config.toml
intermediate_size = 1024
norm = "rmsnorm"
norm_eps = 1e-05
Each number is 500 + 40 x the weight over the matrix's rms, rounded and kept within 0 to 999. Layers, rows and columns count from 0. Numbers have three digits each.

# q: layer 8 attention query, 384x384, rms 0.0814, rows 320-351, columns 128-255
# k: layer 8 attention key, 384x384, rms 0.0826, rows 320-351, columns 128-255
# v: layer 8 attention value, 384x384, rms 0.0875, rows 320-340, columns 128-255
# o: layer 8 attention output (transposed), 384x384, rms 0.0798, rows 320-339, columns 128-255
q320:525477451496530468491495488511529520541462512503508518542447439528480516481510495507433480504490469484451585528473508500450541441514495442479528470517456507499431504475533584486558460494487493504481490507523512488537480475461523510522460503513494488516487431511557483518505484496517518524551540461528483487478464492530540512509499434497553475458520508520551480445471451552496470461491
k320:507488504500469494550579476513533480458474521468531477470476515515432502548455441580479530509486483456504522481518462577515436566450497498520483533528498472455531472548545539512544486452559530529526488483504460487546464499497482526496515554476482495506533520471486476475507523443489569550546484503458460550503476459556528476524475535509460467518475484466514502582506572448539480519523
q321:494533515623564569504430509499522533460565505494510460487483506496536462477501515507502484530421555481451503486541440450489562575456571466519507501466473534468534529520439519489490531516511473489517534480427497471551504488430465527436564523563505513502505529461467454424505454494519462508418431558513490533457453521517510522471506479543481500511520465495506495458528488462493554558496
k321:545449493412547486528493535510543536468548537497467478560489491536526515513430500494461525468556503395524584523535459490565476490481488434483514524543500439477449523522549564569484510484558508508554523491447449525479443524494489482479487487497489435471542521498521454480490503446444558567488493495443481521464460479538502504526526588524414435563453476460470522499461535533492475587468
q322:543468489473457443461548507528489483518430508516516468537488532514484467511473465558498469490530508529509460529487506546537472435521484554518536481513566431524514475498467482511466475512520530494519443465520551529521486594535507490553515475475490460480513517538548518503540589481540528483570548489503552508463494505457474450561486505455536499486445490461458543557488500537504457512413
k322:467484500458506494481444526440487476482510470489464515501515509511505480441540539424509517537507488547479517517489519500438474466513556488495471470493474487497495493497470484479466530533486493475496504457492512515448494482504486483509483453512513570511463462538522528493484451526439504511532443494480495496477508495442451495513481493554507526501516530519508506467511484514491542522500
q323:503495525508459497502476455469554479528486463514523513546509568500413463481469480496499532437439532482502524481440552462456459451508500463530494507535475517547452519456511457536460490482449499526463556509528499476559487529509492501523508452502461420500518462526555495549494551471480555522509527440479488460483436439423464490549503492469495446479474535512524468493503503572453474493541
k323:479502498494476528472438489441512452504493453511455537487474537459506560455574537491549506575467517544458451493472463492453444514462536518515535496484532521500479500479456494455505552529501511519461435466480510461529519509512482483540496528494504615535450502527483533512505510505494504495532510501495458509522514493481489508464471500538516572403500458502529474458531510459505494447459
q324:517450525476474524548548485476547492506453497464514476502527528477436489509501462485469541471512546531537500483497507501493387486545513489519534466526530466525479450490480476525404485483497512485478512530543526439562465536483483452566510467494489447508459506530503510532500543426500563428539493450518534493506433447474495505507483459503535476513465509504548445484516584558525475519529
k324:490475452506495454498485557503470464481488499506500499515475514491494515474503518466518537482501476470484448500474483517511462485512522498513459493509513515446505452520504513493409512495500447465511502525526489488493502499496475517498484478483534507460470464522489505517498519530466468463508515502514478480504472478493493468485464496507503507478465482483496475497506488494492463517508
q325:560451450480462596495478458498484483522471523501551471514524443480513564529479556568474533542461495580516450445471488473506536538474527461491536502498516525448478515501454496487533503558543504506540444476493533509504483481486506481529483564511443517509456516462447546541544517494521520524503570473561505538496536540564533510498515479513493517474506485489537521403481567462499492514458
k325:468551557507535550519536514584519550465439495483522497501495486580554467541469464482500477540510502509498548438590573422533581510531483512479501488470437491515546566484473538567570450465512549519481565516530505507483495536515521556477519499559501425568600529468455500501504482408545498586469453526448537533431514510500506533461565467451498491600470517467458530558454526541527515455540
q326:528497479497500495558500514507405515518467504521526471471516490497537529515470521504535536521519507508561535538525463493463530542450512487466545509479528540447512510519476526470492503568471507497512505484497478548422520453522498542567503518548478527488471539460463511463498478515463439468545548473497492584509538489582532522564538450525524526445535500478514505462544533456589497517495
k326:516525511540515504498518489486536516467484534513541485496499490497488461523530477495490478467531515470553499493527475487505489502486529527488487510474511510495549511493500510522562520503491496494554533477498520495501481490504498473538524491499530518531513535479504500530531482501523502482519508494493512511491480542496490499508473497479502503521537510500484498524519468498463514516516
q327:480522514525541488520477500529478523494515464497438520513453519582472425505505484436546515508518512451486437493491478511559459454533477503439452460440480528485518507558485487478504498528461507479524479471432520528539503472472481490476524442410512542503526496497501501477484534423445490482463496495476482505514491460489527480489412536490499529564427464541529524594545533573535511526480
k327:496478531495465508560505481507444449566495500521487511405454508439468548493546501551522585466432504487423574565486571442500496455557455484531496500580463435496364425514501465540482497437617506528447520538499522501451556509515448504367510471444486423507498451541560541524441492518531472497391531515529499483498519446509499558556526446504489461388518502537560493436455530504452505423479
q328:476517496498537482477523512525502513445524433480493476527506516520516449501511539440547469492531470459461532498517485477524493454467516538427464475462548534525480564570490474501518503499488484517512536480471498514455486547538460534545474465507531521502520437498549519490465529466470483520494554481478511505472518542513465507454497510547454470604522486534483556554509487538562522474424
k328:583538493476503490514508543460550445598552434528454594458481462486512606502499450549459571441490513469473459424545543464456472525481537457548526476535567502538469432519520480479461551495499488522455490496478479419506552530531422541418515506498446530506483440485531457547473519497449522502440517488553498476506491418527507574506496495485536523473575476539530542441495535457543483442503
q329:499461469489545503515586531494501490550495533572459515501457468557492428491536481513462493550594497489484506414423537418532508462497478538507447542473440497564534529535564471569503495492470456478526498529520495558538488473531619476530464528511488532505532464479503445516571532514540475478514449550456468548495492466460457509481460557490448511529419531484549527532500452561456453504557
k329:486494454497445590483549491523438440521508436470495509524573521519535588604554527461512505521438493536468544485491482504456501463542494479468492485512440499503512511565517470486427475474584478520479503507566466521480533532522483591457443530521510458527461525602506541493453504535503515504503492524529485444561542534484524516441516513528566486407449457498538484466443497506463452450505
q330:480520496517443525476571513551497504492484463475533441436511461497519502583502459492491494556475487516532540500567572516492577499515529544572500496426392549508509468477516478536486485560501576392495517494539494515448488517516532464532406501525441566497518558566487588495453470472540457497507492497461498577552531482506542530528499447414523507477482448532529477512460505475513467481521
k330:463469502462493522462469440435476462453574520423522459534566564536540488505447565523502467544575510533477533471334443575533459427516475585468519500508485446553514418429578529487459447470515479452483457545500511443566458459510576520550468503526458506515481482537512505542574473567542554469570434546430492395492502535508502509457432536593505472510458524492501493511502496580446492551494
q331:536539500461638457511499525480564463526549491544496520525549538492521429443484521502516513389428515404573623478497559515472411500529411534568396521531445402526478533476479442553451515513508513641465572525471409481502538537495420413509497486532504469511490491539601546484444546483497552538460472549509561466424531491469419495468455458454461416586509526527503562537466507520534542467489
k331:552528560508480477560502474475554456492503499534533503413418542470449478491594468550513487420445572425452447516433471486489492554449535486513626503570535544463473474540478528472502505527557528428522511534559525441485473433457534502437513530492483655542477520442484527472533485406480482517569486463575453549551487420572550499504443502534460484522503471536558422507557501461455489605468
q332:540506536595561442494528511568446458515506547534503543483529526552514498431406448626514446443495378527460434452487448540508537494533525482480475474509501498512540546477473558549499478605457546491525441480507444531443500541516546514505539504537504557529485496558463521470606564510485532484511478470527572531612515491518580544479525454467589599489506480486503458549480485522512443516457
k332:417493510431465525515469492459433481577433433461490563545470564486540510540531628374505533516490488536559519527418455491503446499461515480533498491445427532504555529465486503487410537564480372507525465530518532495519449468520493491541485529492494477512498478446525567519554488568458519532526413484418454482473529550442437499500574538464434551526448475516551544485571510520442591446552
q333:491429513455515518516523451473494419515516528482495563472462524556417550475515479552474516533517511514560524460444500557450548514537492489595520566578453439536518447525509462417470512444512495483490452497491506486521545490492438410560579506509441475568547514490460448499502457557505542504552501507582462530450508538498510517538486486473554498441417478493544474458514569495455459483576
k333:485521456560511457583570490554528506506482551382446466474564481500470509503542466497528476527426430489428440454593508542461490448560432499494514560503476490494468511467598582544513391546550524445458444500579527484476463503521578518438517496477533428487507469555507618441460492521518421525503451524532488436550500497534486455478575454491488477453442530513479518534523514424503340410490
q334:444538578485595507464581518522586446460526540478481428498545578442548461492565446473478559503582483476510565511508545507453524554521530496491487511548523539503518536514511477516368517499455456598507542459546480475463424486479484479489502520497573509456497471505517452500527499528478509489510584477518514554563445520523389531473469528499467491543518499470453471451542511524467489469508
k334:548530516559578492526494500461554483578487484498519639596582547489534454549466516552443487391428447525545472425487441502538504516410595506467551464453582517488542451611472505437418541594514516543457461516501399387498517472467532540462468492519507506532446553454529465535475516401411466418455425551476445523504451392517464581444486539473567568519486416450485523462535611506528502504472
q335:470518502510512516489494514586503512477463477444627479518512441362548502514494469532519462469565435580475561429531568519472500558517512577467466480448476512457551480518546456537319524519510421484606527553524541532432510438484514489477493472483421521456542512492461412519506487537489415522476512505492453562487452461511437582537457462518432488497558466495489511468519436503475480479517
k335:535511528537465504469501532428481518388462580493529484514521548506504484619409485547494446475530552569438461472501428581500446519531524464519530471540545481427511456577550522497450523443549567493489460552505437402517535459564451542488472555454609516522541532558486442490580489511490493470501491535474475475515507453548538423476393541496506515512445476548508480433548514519473561551494
q336:532463455510512472497530525527491469513450457549494484513516484490506545508526509488473494464523452557564514514491541513522414503531448515596511484536494477517498514534482461503477505484464526503502506480551573488507489567547509544524480481465505496496498480454582640528481541580495523459513595489419540462550531518556521491474482452519540483483417538446476535487500569514521461483493
k336:447515488506408560525467498450506517503478547530454519402512491420515493506509482525517530582545499524527468449497508445488496475445477573469521481475494581506504426426494500467539477514490512470475443524508461497493553456438546497504468524487493561513451498535479503580501447576488411457518496519540508447506486492493496516423532497469513517423558507483503485530491475480526520478506
q337:499484497496491511472491530461510519488534469506482529510474517484470527470539504444483531494444485506454521523493524478467492501495490429475531459498447537539489559498543469506496503502495495467466492579535493448533496478491508496478484490563483546479500463518495460448435487490522488480492466466566458442508489496466513496520514488467486520482501450513522455475501490515433498501499
k337:509496493482484512520551456554515510501520525493540502463548502501516515559499449622513523476474520485520490473464456528557496530461489514509522506544533519479493514501569541550516481471505477505490505524491507513533451482470472535506479534462468470519519492442497480521532472465497495484526514506482529517494481519472515479450512503514497499486483451437532478512528519460536462512484
q338:480477525496508524506471507553486516510515529507501496485510442467536500519475533543514469594494519483505518536537459545511559583497494541459478547461521530475539499553468556481524501536522498510532471484487473501473541512493506511463496536484533504499500558493532493528501487480526411505516484547491502542498530508574531500469508482522493516525508485454528488484519484438494533479486
k338:547501510479548469473511498517496514443526515479539449595501524561479476537426543486465557433551510436542558521560451570479530468522514445508499505486455460510495458513525509542435518527511505478496571522471486558438479556509492459489486407497494428478567462512502488531501534558493570507469462493463523513496517490488465475521538466456493388567492535473478492508479520602462490558486
q339:499493456474512472541491513497498458454421467488490478537498509458441487541525455518509506527557489562492473493522471553507456508500572520513560440490550438509459474487504506540436461494513548538505508454480514510523511504508497462543523474535498491520497471572500565519525563459507519468490537485512502512469476491456529483511450513468539475433444492495540563493472502480544457511448
k339:495478456501512490512501532469513504443464539480510459516493521545519458533514542447499517455544482472512473500509469491516502521532489481516496513477507506452508476529567497529443495519478485491510530508528469523509498500489501513492522507498550503484507481456475542496516518505507488506501444488478492483494469469495482494519485478496515482538483515471472505488496506504509487535550
q340:561453485474507539497456513500448461529441510471491473479482485464540563519516547559460526539528512538520496522548499541545520549517511501433574530450528496444494511502532540485464487506483544544537438434490526529511523450515518510538464531482456561475489553488436508474486484515509484508534514497534495560455506532563518467494513476522502559450475426485509529456493542482519511540456
k340:499489531487577480463547533514498571479479559547531473510501446538509430541396441507476489503533478421547502458502495513541545472567448487482425512492500493486577527484507496567508508461523457502517517504504494546450493513501530492468554472486514398453548536491492449473514487512531504482490450522481541450448487554497459475545497503458495449583482526466451547502470478577482494501536
q341:496473447484543425495470517472441496522536497526552494485466470492557505499501521464582485437559512536515512571604458495475561527510509471437525488477518582437521465466488556481527463532471525460528526512468451548420558460476501551529462437485469581509450439535464510449455473497508378516545492516434562483500512528579546495495492525480511511490492507440466533521486424484531448507482
k341:454504530529503532478495459481515495477504552517515494486485500492504457504517512490512489505513519539547501506498471483512492458476533520530507508494501507502552546498497482512528505512477467492531506478502496475495496505499513473540524501491524506516512550472505480484553498505512496519519520490483496518468488554493507498521486531493479483517509531502459475517492505524447535510530
q342:474541512511527473475505554500455527523503490501504501525444508531487448486469464505541529526514449411486551521501539511514477466496501559481446575486491509508529569542521516478478508495476508560505553473498458567461527514556518566489482472461571453442569474491516501458464511498459533458515491519465473483496552467459482508478520544476529494538488534482467516578485491527497521520521
k342:517443501477465514549499520469528449537566427505410557544515470490450575432568484443423567416406499524470515514465514485463494513462493541537550508471533516528438470490507543425477479520515538477464409496525509489448477470542473483527478555500454563546372442548563594509462548542443522467514513405565533529569465441512510519481511436471537483413537478500606509483507469477439466486441
q343:513480532507483455463564517523562512498530480530480579540521502502446460380478494594468551413479539526506520477483589540536432494543485590520473482514467433587528556513483465611556490428519411478532502488516590538517433545518532478424553542501537400475560462507608449486496495488508544524438423506565499415470457510468522485466529474544455507580509527506485528566467498513438492489482
k343:523496464488460531522499494511491497518527461444515513492462547530523510477494524503528481554501477527464468506490495536511465489491468449489494469547478537464492502481485471464443480509513492511498499460491465511506529537475494524492483505490468496477478454496505515476481501484520543513482501525510443468495511472503475463501511502485511543466476504512519482464471530503519497503459
q344:465479498481525469440567502464561459502535486489474506495487529542487472423499445463540456501496464451446493486473543498535454420492462482531423496492449491553464522526531515527513497445569480468486494543489486529515488557531488529437449463456512439456510458536543495510481497440533532538469470448500537398492468514460466494511494541486486474573458546545503518548489496562435520469505
k344:491467479474473496497495520507471479531534461495465500494499504478528575486491511501510524534447465512449483515467520500465494478524461495528479490521470487521468496501513492455402513498495469504427479525488503489514522553515478525459456494483475497494488460527507500481464507502496523490475495482522493447515553440497499530493522496506481496455486497508520487489465522488505497477477
q345:535423535520433538492449536482497466533442513484538559474463565497399517571557441525465476453450494496503556397470591477551559447463423518587536551492533485479491495390556480442545519515455537545423539382553501433474532502487504446568496492513473473549526554515438580555479531540415535474497520535510430536483576537508515442500497529491471420453537512523485532488460434541455568523408
k345:487472542432540485473448561545502492551494524524425503479521486500470511406491448561526488554567410478524537495486551542458494634477555524531490521429526487523517515503505490474553562516493548483528452481493499532500449476465486572562532504446463572567446545475542451538592376455507503499528508498456495524576477533499577440514475493488539476518468478510446495473625573438533526541491
q346:444523489476508490486504462503501448564509535503573494502449603523482451491523485498451562503580534486533594543511464468511506436540477410520406428443488489483495455580539517458317517579501501531521464440497538511505471570484436568599510393464525522529442514489506509521531607465444526534478459554507482592481477442466440449423391512427523482569445464529553476520517477574485603534522
k346:489466500479506525498459475605469532420459571492549501464455590403534511475452444652520507467441529539448516558417528451470469553498416528632542580572458435397470530552507455475454531463590561540512522557485431509454486426529501494417475453425530510516509464529577484535534421424580515476430538476468462508505472484515550515548532495539452431428538452481457408496493556543453465487446
q347:535522495570518479547473561531460572353529400506457478564512429536480438509395489512500531512468451461464444563535451487518527482422509479443497490475558473486516519483455465522545496422477518513379573396417451620405600495496428604482507452488535454507470495556510518511537388526404483495564533427508532534574600511555525491575549578541580508510517567538532514557497591513510495461534
k347:532457464453505499564472473506558481458589583455473457430449464564467553481509456609511557490514528502512541449414601521549452439506471531547470466574389481436484483481488520496546492421511539517488503579385481397460453524475496424482452433496408458501516483548568475493452469375524454502458492563511431450425531484540470561498567421555422493449522508482519481550481522575420491446478
q348:532421491438506501473467464501500434469525533474489498522497557451547531446494618439544505494410553523502491519553378471507482507408494513505431453467528588520474526517468450495536489509485507466487537510498474496505522472479505471459510522419463489436488470539480587426429489420502524469455492509451452477454509477456459499505464376584494483454492516467495510493527464486525473466417
k348:531522538523468461525492485514515542500468496586578477543439434486505457462458499537505548443542466584500523538522533471410516520513499524491512476526488487431455545498464460438466521536545532560421528395477582517554482600513439596464508516496512575448606593448498417488528597440567501604472510481425463552457512430538517552551502582480401414519531491523510524470490494547512593503441
q349:478551406453507487454441517435517492515515448552402525477482525480568604502528482519444414580465409476459459498493544485494510486491472480469490577523502553547467469495583540402470512501575482496536442535437565520533612441461521465445462541508500466505494521506433430518427428519497552458546538493558485539505538578546499535498494462521462544479522486529545443409507529417520552486557
k349:464468497570485496545567487520552543578460515455529475459518520548481570429519471507531512513461434485499502528559459488499550481509478510507529483500499525483494512555545563494489411405462537538494466541567451506505503518581504510413466499511580413503540497557499492394399534531449384535433472476481521495528492453494494493519566456417419495539470487522549554501464570498503465440488
q350:495569436523533524538512578488538512452528548501466533453451563490507446523468527498480515553474475467478588506477527465541485532480417485402513503485611515524504558531542555476450545521540504529522472540465506492437526606563517530441425477469468624455453466488467516519505518466526445550474489527482491566485572528494458479529499483579431445455532425527493509494437461529449465516492
k350:569561593516459530468490484541504565484464504458443458325437438515511563475402444624452550489456482445517501425531552484402486497509458511488596457522504484439528575469585524519537468448498635621482527529468515542499487468598472541445527532532475525483497536491539472449479523506522556553491521511486542512552516453432588503480517475531560453481547459474523496443520510442519498489511
q351:541382502499528479393558457486425424505506538553563522530505423546491491508508460533522565550440456483579551505473514599492483533486519559515463549591412522420518520437555493468530459511556503584548438369467475551564544522522525563517452599546458555565538558558561555449542469546538431475548513444563509509474476541561517485487535474470513507490477459499494508493451491546527434532509
k351:485475466443447501530555448478447460410580509400466468508475526540474560555501515476560464589510592557398515547469462571474493499507520453494428484525426493545480509430537462512490464489565418474567459462515523497474522554475527397542460461496445499493451414584527560526476515577601482465488493531504508461479452521543478542460499521542434475489544454496456479549473474578495434515440
v320:552531555497531521515481416502479456483488482435525519485498465524524542502540492472456448532517565484546524499519463550489508459546481502470495468504507447472501521489551494509468585435507530530515528509525560476464523540478487487501502510472440478538522473481532544479548540511525434499517501501527551502548541545470574489439461593473527484523480475506493558465484486532511556515528
o320:476498508467492483535490451541481400459486486466537509517533573489543577556601522573550477546564558542552479475521445445514498564466549523498513446520454502487555452461461534472469551486478454467525481489495458552543526458516499538508474434530542537554470501527536530500515548474454514452535513467499433520498476594527494445516553530600457572496509496490535526473523544470490496482496
v321:512533477572554532440464513491506496483485558513510508538453509503479414554430498518500455524471475495439415532499515526519487513551551484506529581471519562520481492489554623512452517510500522490471526494448504531473567507527593476450576546467513479486502451492487516432495476504517547472463497493539470539546510478559503500520472509458539550551547448487517450505528518526562476534402
o321:460470470511580448588591457500450470493541375544431519474447496484466541509495482479548467473497446468445450477444540533497552535569437498478502530505523531487526500496540514606499475472453499443514530521496498512473524526469505546540472520506487489568518514467513480506510471494524497534503516490507502520458493499511523507520495486471492557481441516512516490544469471514504521475404
v322:510502427497484514502490484535467555539466460464542465552510570476547454514504498519425456517473455542499517496542468510535529498523510494470491486507433474511473568568432451502487551455545458455475474436431530422507526515494459511559495460488523453515468565436468505523505497490513485524398570497467498512529578416557535609482543430416540508528503558441513538477487513451562522536527
o322:474568487446527484434506479503546525552507570481531526554487444430545458504471528478503480491543514418479546423470540544465464528451494491473445468506556426479544481544427488499536457499500453540564528513538535532481543549481510478473547496499572422445514483509547503522491484537494440522488403447515474525550504484496555515450474498517412494536536529419476536522492528521545500484496
v323:522555532527526474488482458440503467580511521502519560475525509553474497536456497512476439603483466459532446564495462486528513546513578423521538519488515518555473558530487515416534525455502496466481501504467593457445514480459531493528473489484509493470505545452511438506510500517498470460511506574507509584515516525553452557456532537576470585481423498505452486523459544527467540576441
o323:456566565496485509596474448500485442491529505541467534537465555533515529442437464544574418524525540504490518489505431473476465558595454519435480424482446447453496509555453455472508512476499514477480521535488509535446469451479445511519526518573499553494447474477566478507481475472422457555451481541507529507485574555477534505523500547506467611557491498569483477511490488543532474541473
v324:498437554504474475473512438483506457519500488487494520497483494552525549438480490497463453584528539445563514527411424551537543563454563466517450526463528553477508511484411527514467507460521473537502482560503496513461567535497499498521498525494535520494478524529514463449535571477558489523500461563485530556476534531546422575439522566545504532494478506478454510493455546501480585512445
o324:411559566529510511530438405558510499550579457542503508516525558548493476488514552497543542494509493465538443496530467530556493487419460512512437440559528501446504515621429501534569537467515498536502485487456417510541454434562432534548492484432470551487515417585563517457523446426391502473519564551469455515582563460485472473465471513495453456530507480541494523523460445524467498464532
v325:537510544527478529465500448461535517504500584528515570456514430492487545435586547543534538413482527510541426523501485513429517499522524496446481477487510469477479513443536531483522486504622512543508525488459548513537533542556524449489520492421483559523544582461433527490475529472489512584535541460452488486503494506446493514477538463536490567524470523495447521396494501444549488516525
o325:522489502492478484437494528489517527475448463532524523519532475541470538486532578435557503532443519461540434508479465521495531484507511526451514470439488549448543530541515487481540523482479589417487505532517482498489436462515534509523547523515539465456487502469470500492483523491466503466488500483548525512544469483492470503527530479440561442543387524499590561484483572540568524515447
v326:512499483536518497442540567485559576467478527503491476555429438506572468501483534513508475459503454519475515479556502514506490539530500510494515485501529520490526495511493524541454486526525431538455454482436434528537475549566492525459558504531435493426468502464498443457486502471573486493431519480488472543485545455539572551512507493499454473498500482550504501566457453487592470566510
o326:527569550599517458465559541530484544513475485535573480486492417513502486499449504540472520487497484504512484480504527459504550460487568484472490481595507463474468511454537534477476556507503499541461538485543443540504550489521513509422487549497524533494522570515521491477510493478451547495466549494501513521483488507538555488505552549474513564530495551521501502560462461420538508549528
v327:566494454508475569526497504535464469494565517479516535512459508512477481508514510482465497468510456534529459502457551451489492464509454546457541490503509510477520483492528502495489479487555518507497443533496519528560582466462577506512498473499466568528476508526518524417447450494488477463560480466510485451545478499490475475522472490524483479537467502503514458499473528430472493398540
o327:487577520523421444488468502538465477534468486567504466473514478478425550554437531529532509544443502525497457463475571458492488446535526451554496491482465510509479515426523477458626476602509480489576476511507515489506546501473465414473489517528450493532533566525443480447505587500571518511426505535586504480561522542520512489581506490476489449477528539523481494482492446524521514508450
v328:561552400494464474463553415493526550513566535494456465539448447511449461550475478499453504427514470511523477368483541493494447484545432516504467486535555479442591515542576498490467434464480461469519446540496494538539494502527572464501435504513544504509566449527534508520493485489502565588542539488493503459487521475468491465522539391528464546506565519520571493533508518494516478487521
o328:485481497545527561449478498497515496460451508567531496505541528498513434521454528441553544505535518459522469554555428487456525448498493514478474546506473507486423542485511529461495493495504362500468550565512501475535542540520542551484540567471457541480512481420480539485530483510589537445561548538528510456504515573538502526528506528545496408492473505558566518465494530531547552548485
v329:493517540504493470541543446489556393545533430485529520444502413519502574440499464475546446566519585472540526524465537456557507531487491454594517529550481514459529486464487490491512508505500496504499474522534499459513474518446511459473496537482504511493506544487465461488480571501461503540524493552423517465492496454477487509453463485494468435496470468562444503531580483526503419492435
o329:505412629456502560516504517531435525504532563490541565447489508467477507513491432555504556528495529535431444522455428433496472516495466499494522441494531497476451483462375519517358513496499462467503500474453488533477528519437531429493491458502504484491489425495491482511484485507577515451452468540475517497524522439476474488482466510510482564450486513447541499472477510416490497511496
v330:450498582482533513490507484539486481487516428537510537477474489519494546413532489494472488578531514498526534468512476469507468435449506446566493532460574466490578491471485501512509541429512531476512516582523549499555511532517463588603588485575492519560486555460488437458571504574494491487473447538533537509441463474482514485434488499532432464448432479470487458516427527457519583503546
o330:424523542501544535494353537525517478474447440494455525497488385538466500479529476517491506523506513514494413391514463564517490497515532538426512484492537576501499477480549514465489510519498469518499541478478538511493447459480556517555470486470521546468438495531530508517470457474492544539500562491497461581531489424515530462462459440494550496470608507490371518511516498494512475454577
v331:426396511423476545474527511486464482535480510440515477417560516518493484387485499472502492578509557499498539501464489500499507458579494549515457475479540489541560466555463515572527446498425459470517544548427441522482473473534441510499439436501538517502562580505509490509497510514439481521499508464497530469556497492489495417532518476488468479431535502526530511476487482602513539450480
o331:559477496507508533518596493513475520469392430472501512460494489496531460531452485497457584490521495501528546492485488453538542502497415558546486588499426530447492508545456555510603503533573553512543484483513457473531479510466578460451434478513469486526485570526548537538459491469497463529501494455490475522472496492488478492528506494444494461568502497475461472436404513453467515528514
v332:414572456460400468475551536509458510518540489493521484478535507505553459503454513477508511573558518498475552539527499489506469536512527474527492413475500474514463547523385402521546526529439487492529528427564487428498460459490471509484510497465471492466476466453487497521517561518506495474481489466510468536561498461469504524501430555485483488483470480555498492518488439511506470476556
o332:541489507607480526476474480546476491530504516505468525532484511464583515459533439480476503502481476507529547482496557532520533477488474537524506538498510475558502538466393513511382494475523498545492506513512521560515443527493466482456466522509510503451538486575507475537475517540499518507542490585593549490544467489530502479548466555509550482539450506497465538550548485514527563427521
v333:489567562449458517542480433502493490477524518592505553508456494478514529526496520545556533591527510566557452620498497484472503453447493474487439503455479481493504468458547497490521527435479517507452497466504564506549561499492487532560491554543526566521503573486513484496499518594491495469484522522515442475453535500488484488493481504475506547526541481530507537537499485488423551461547
o333:453473540571524488504454525482543534478567454494504498480538511520460465574528502520431485529510534438466475447456460512500552479495511506504493518474575542546539456497551496553479544490507496441470483471491499572533490530508498531440518504608532505528521551409496482539478485523495498477469538489520549528532561508419485448519431510455485507447467556523447525519393543520491530514496
v334:494537466547512545523437464476549512482536492550495448527492487437509534497493534434415502475562528496514460472485550466604479440607420580426517516546505518472573499534466507546491491530427500567504476534561464503484526557503510471505529580554538487510501427491400472543473472450479489543444486520529538474527487477405450469481505446490525458491512500511487466407551508474478532441538
o334:531518452494532523461567543495418469479511513496499496494489557561565489425482407471504422518489544443545390481524438529465459528519497523551490458428478489572565490586530510508468447487520475476531506571569461489554494444559522601588498486500491581554541474571442463471493466489513444469417374566467516481485489499498525600529429447542515497455483424457502545454521536527520446583549
v335:452512508517498504503419502503485501514517485489488553518499503513505534428529550527521504481433452521507507545567531478556488464507520470483450515478496537528511482536542479519513529474527548465525487537501473499414464559526383462479573512559436501487428444497463517459505492512512529487447477543512484501525488498415442534526460473500527461511455458509435536423474533557535536512520
o335:513510382542517475481499516550496468448543475492503546454526521514466540477481431514494452476496514523477483444463461491542504469485520593511481493442541510498507469576492494559485460482520488495475455430509456494463493458505520508460502523462518496431505487491479530534463466503466524481469527504515545455542408443467459517522466498483500480487457494543446551438479552477480467545484
v336:534463530540452492527421498508515524564506502452486474444529528465509553453481480526490424585479463429493561498438565522539519536485555463491437529555456549527491534548490485504509469480563506538439495528479433491462560511479411453474478561513456472471510502506485461430463510450477422544450525515489427493478487488554480552520524426518452487479479501472436482528522526522534483534497
o336:456512486495557525476501441510496522448557538437489462494484494574488464456442465514493529507543473552503519499518526505528499492444500488543487474459452538524493479546467495468485533358489525432558478541489449447474499522485565471416506485508561501562498397497517493482516518471510512523475443454485471519586464514504472529515438542543478553572505511589483492483563506476498499441522
v337:531520453456497475540502457535541547527575509487463393560562508521540483455505459551539475478548525497509467389485446455464455534485480542543551499516543515417446472532464474479545495512436468514475452556528479479601464475457486492514520508458466475496508517491533465569461516498497492550508477472472539445528500449535490507553520547494466505547517479481533524506557512481480480445504
o337:498485521519455557482544500524521469508455474477505521520506550550479464526449485469443522446490505413539595473585568540547509454509519417504491497483503502515497540447522478493476539470500465500507533421521471513494506573464560517488496471520453496363459520498498549540474494482506489481473524532461535503496565523534550543498517497519539500469493490517513451525463544473469498496531
v338:473482529440503554504547446504505460479454523522505463510494520490472514454499477484517522460492501502544511486492545540478532517506437453476496504485514461547507542524522425479471502454509510463465527496517501519522507493480497516478500390537516507533521474526482503540492574475444534490475493504514492541479456555495503384419504479481579545498513487454503520442488492521449491511552
o338:510501466501423555508539469496498459517453458508446552571530455576517496498480511548569555459527533452491553463504498437489512498510521469442507531503434531508520487490475455480554463516515529474456480523503500430542474439509546493477470535481460454570425459470537512564509524533517464537540437454520515513522547496526525474477501468552489512461478504530482481471545490506493519553497
v339:518479508478528555543539444507520518520589524456549510558507521505504466498506500535566451532452544518472543530491496557524457395449500494526515466510485508474514506526540420518469461515512511540498534508516515452562490512439533500566483501514477517565497483476452460538538421562527501521412464516501458447520492492525546481546462535507489508539452494511476432517496438538390502545514
o339:544537517422494515538488567513506479505450550457461514518478472447548469493559470496405545567529463545501555455459495497539561494484425427508536487527598479485441470478516479444456494551438481497573475451450510483478492489501570513473512479585474482520451472509464539519511488506465568462486542477476467543468558536436520501538499473589550457524524513577457516485583506500514535490452
v340:518575429452402478568450500461547545492500514452438541513492466485506519580511516489494444476514509500504556450493526477543453460539429525461494521523533499462459503433507465542483425470454478474499481462479538529571467504559543496528478530516470496488490523569545451568509515459531571529470517494522548450469525514554565508521460461485508555457525527507518511600560518514475470456502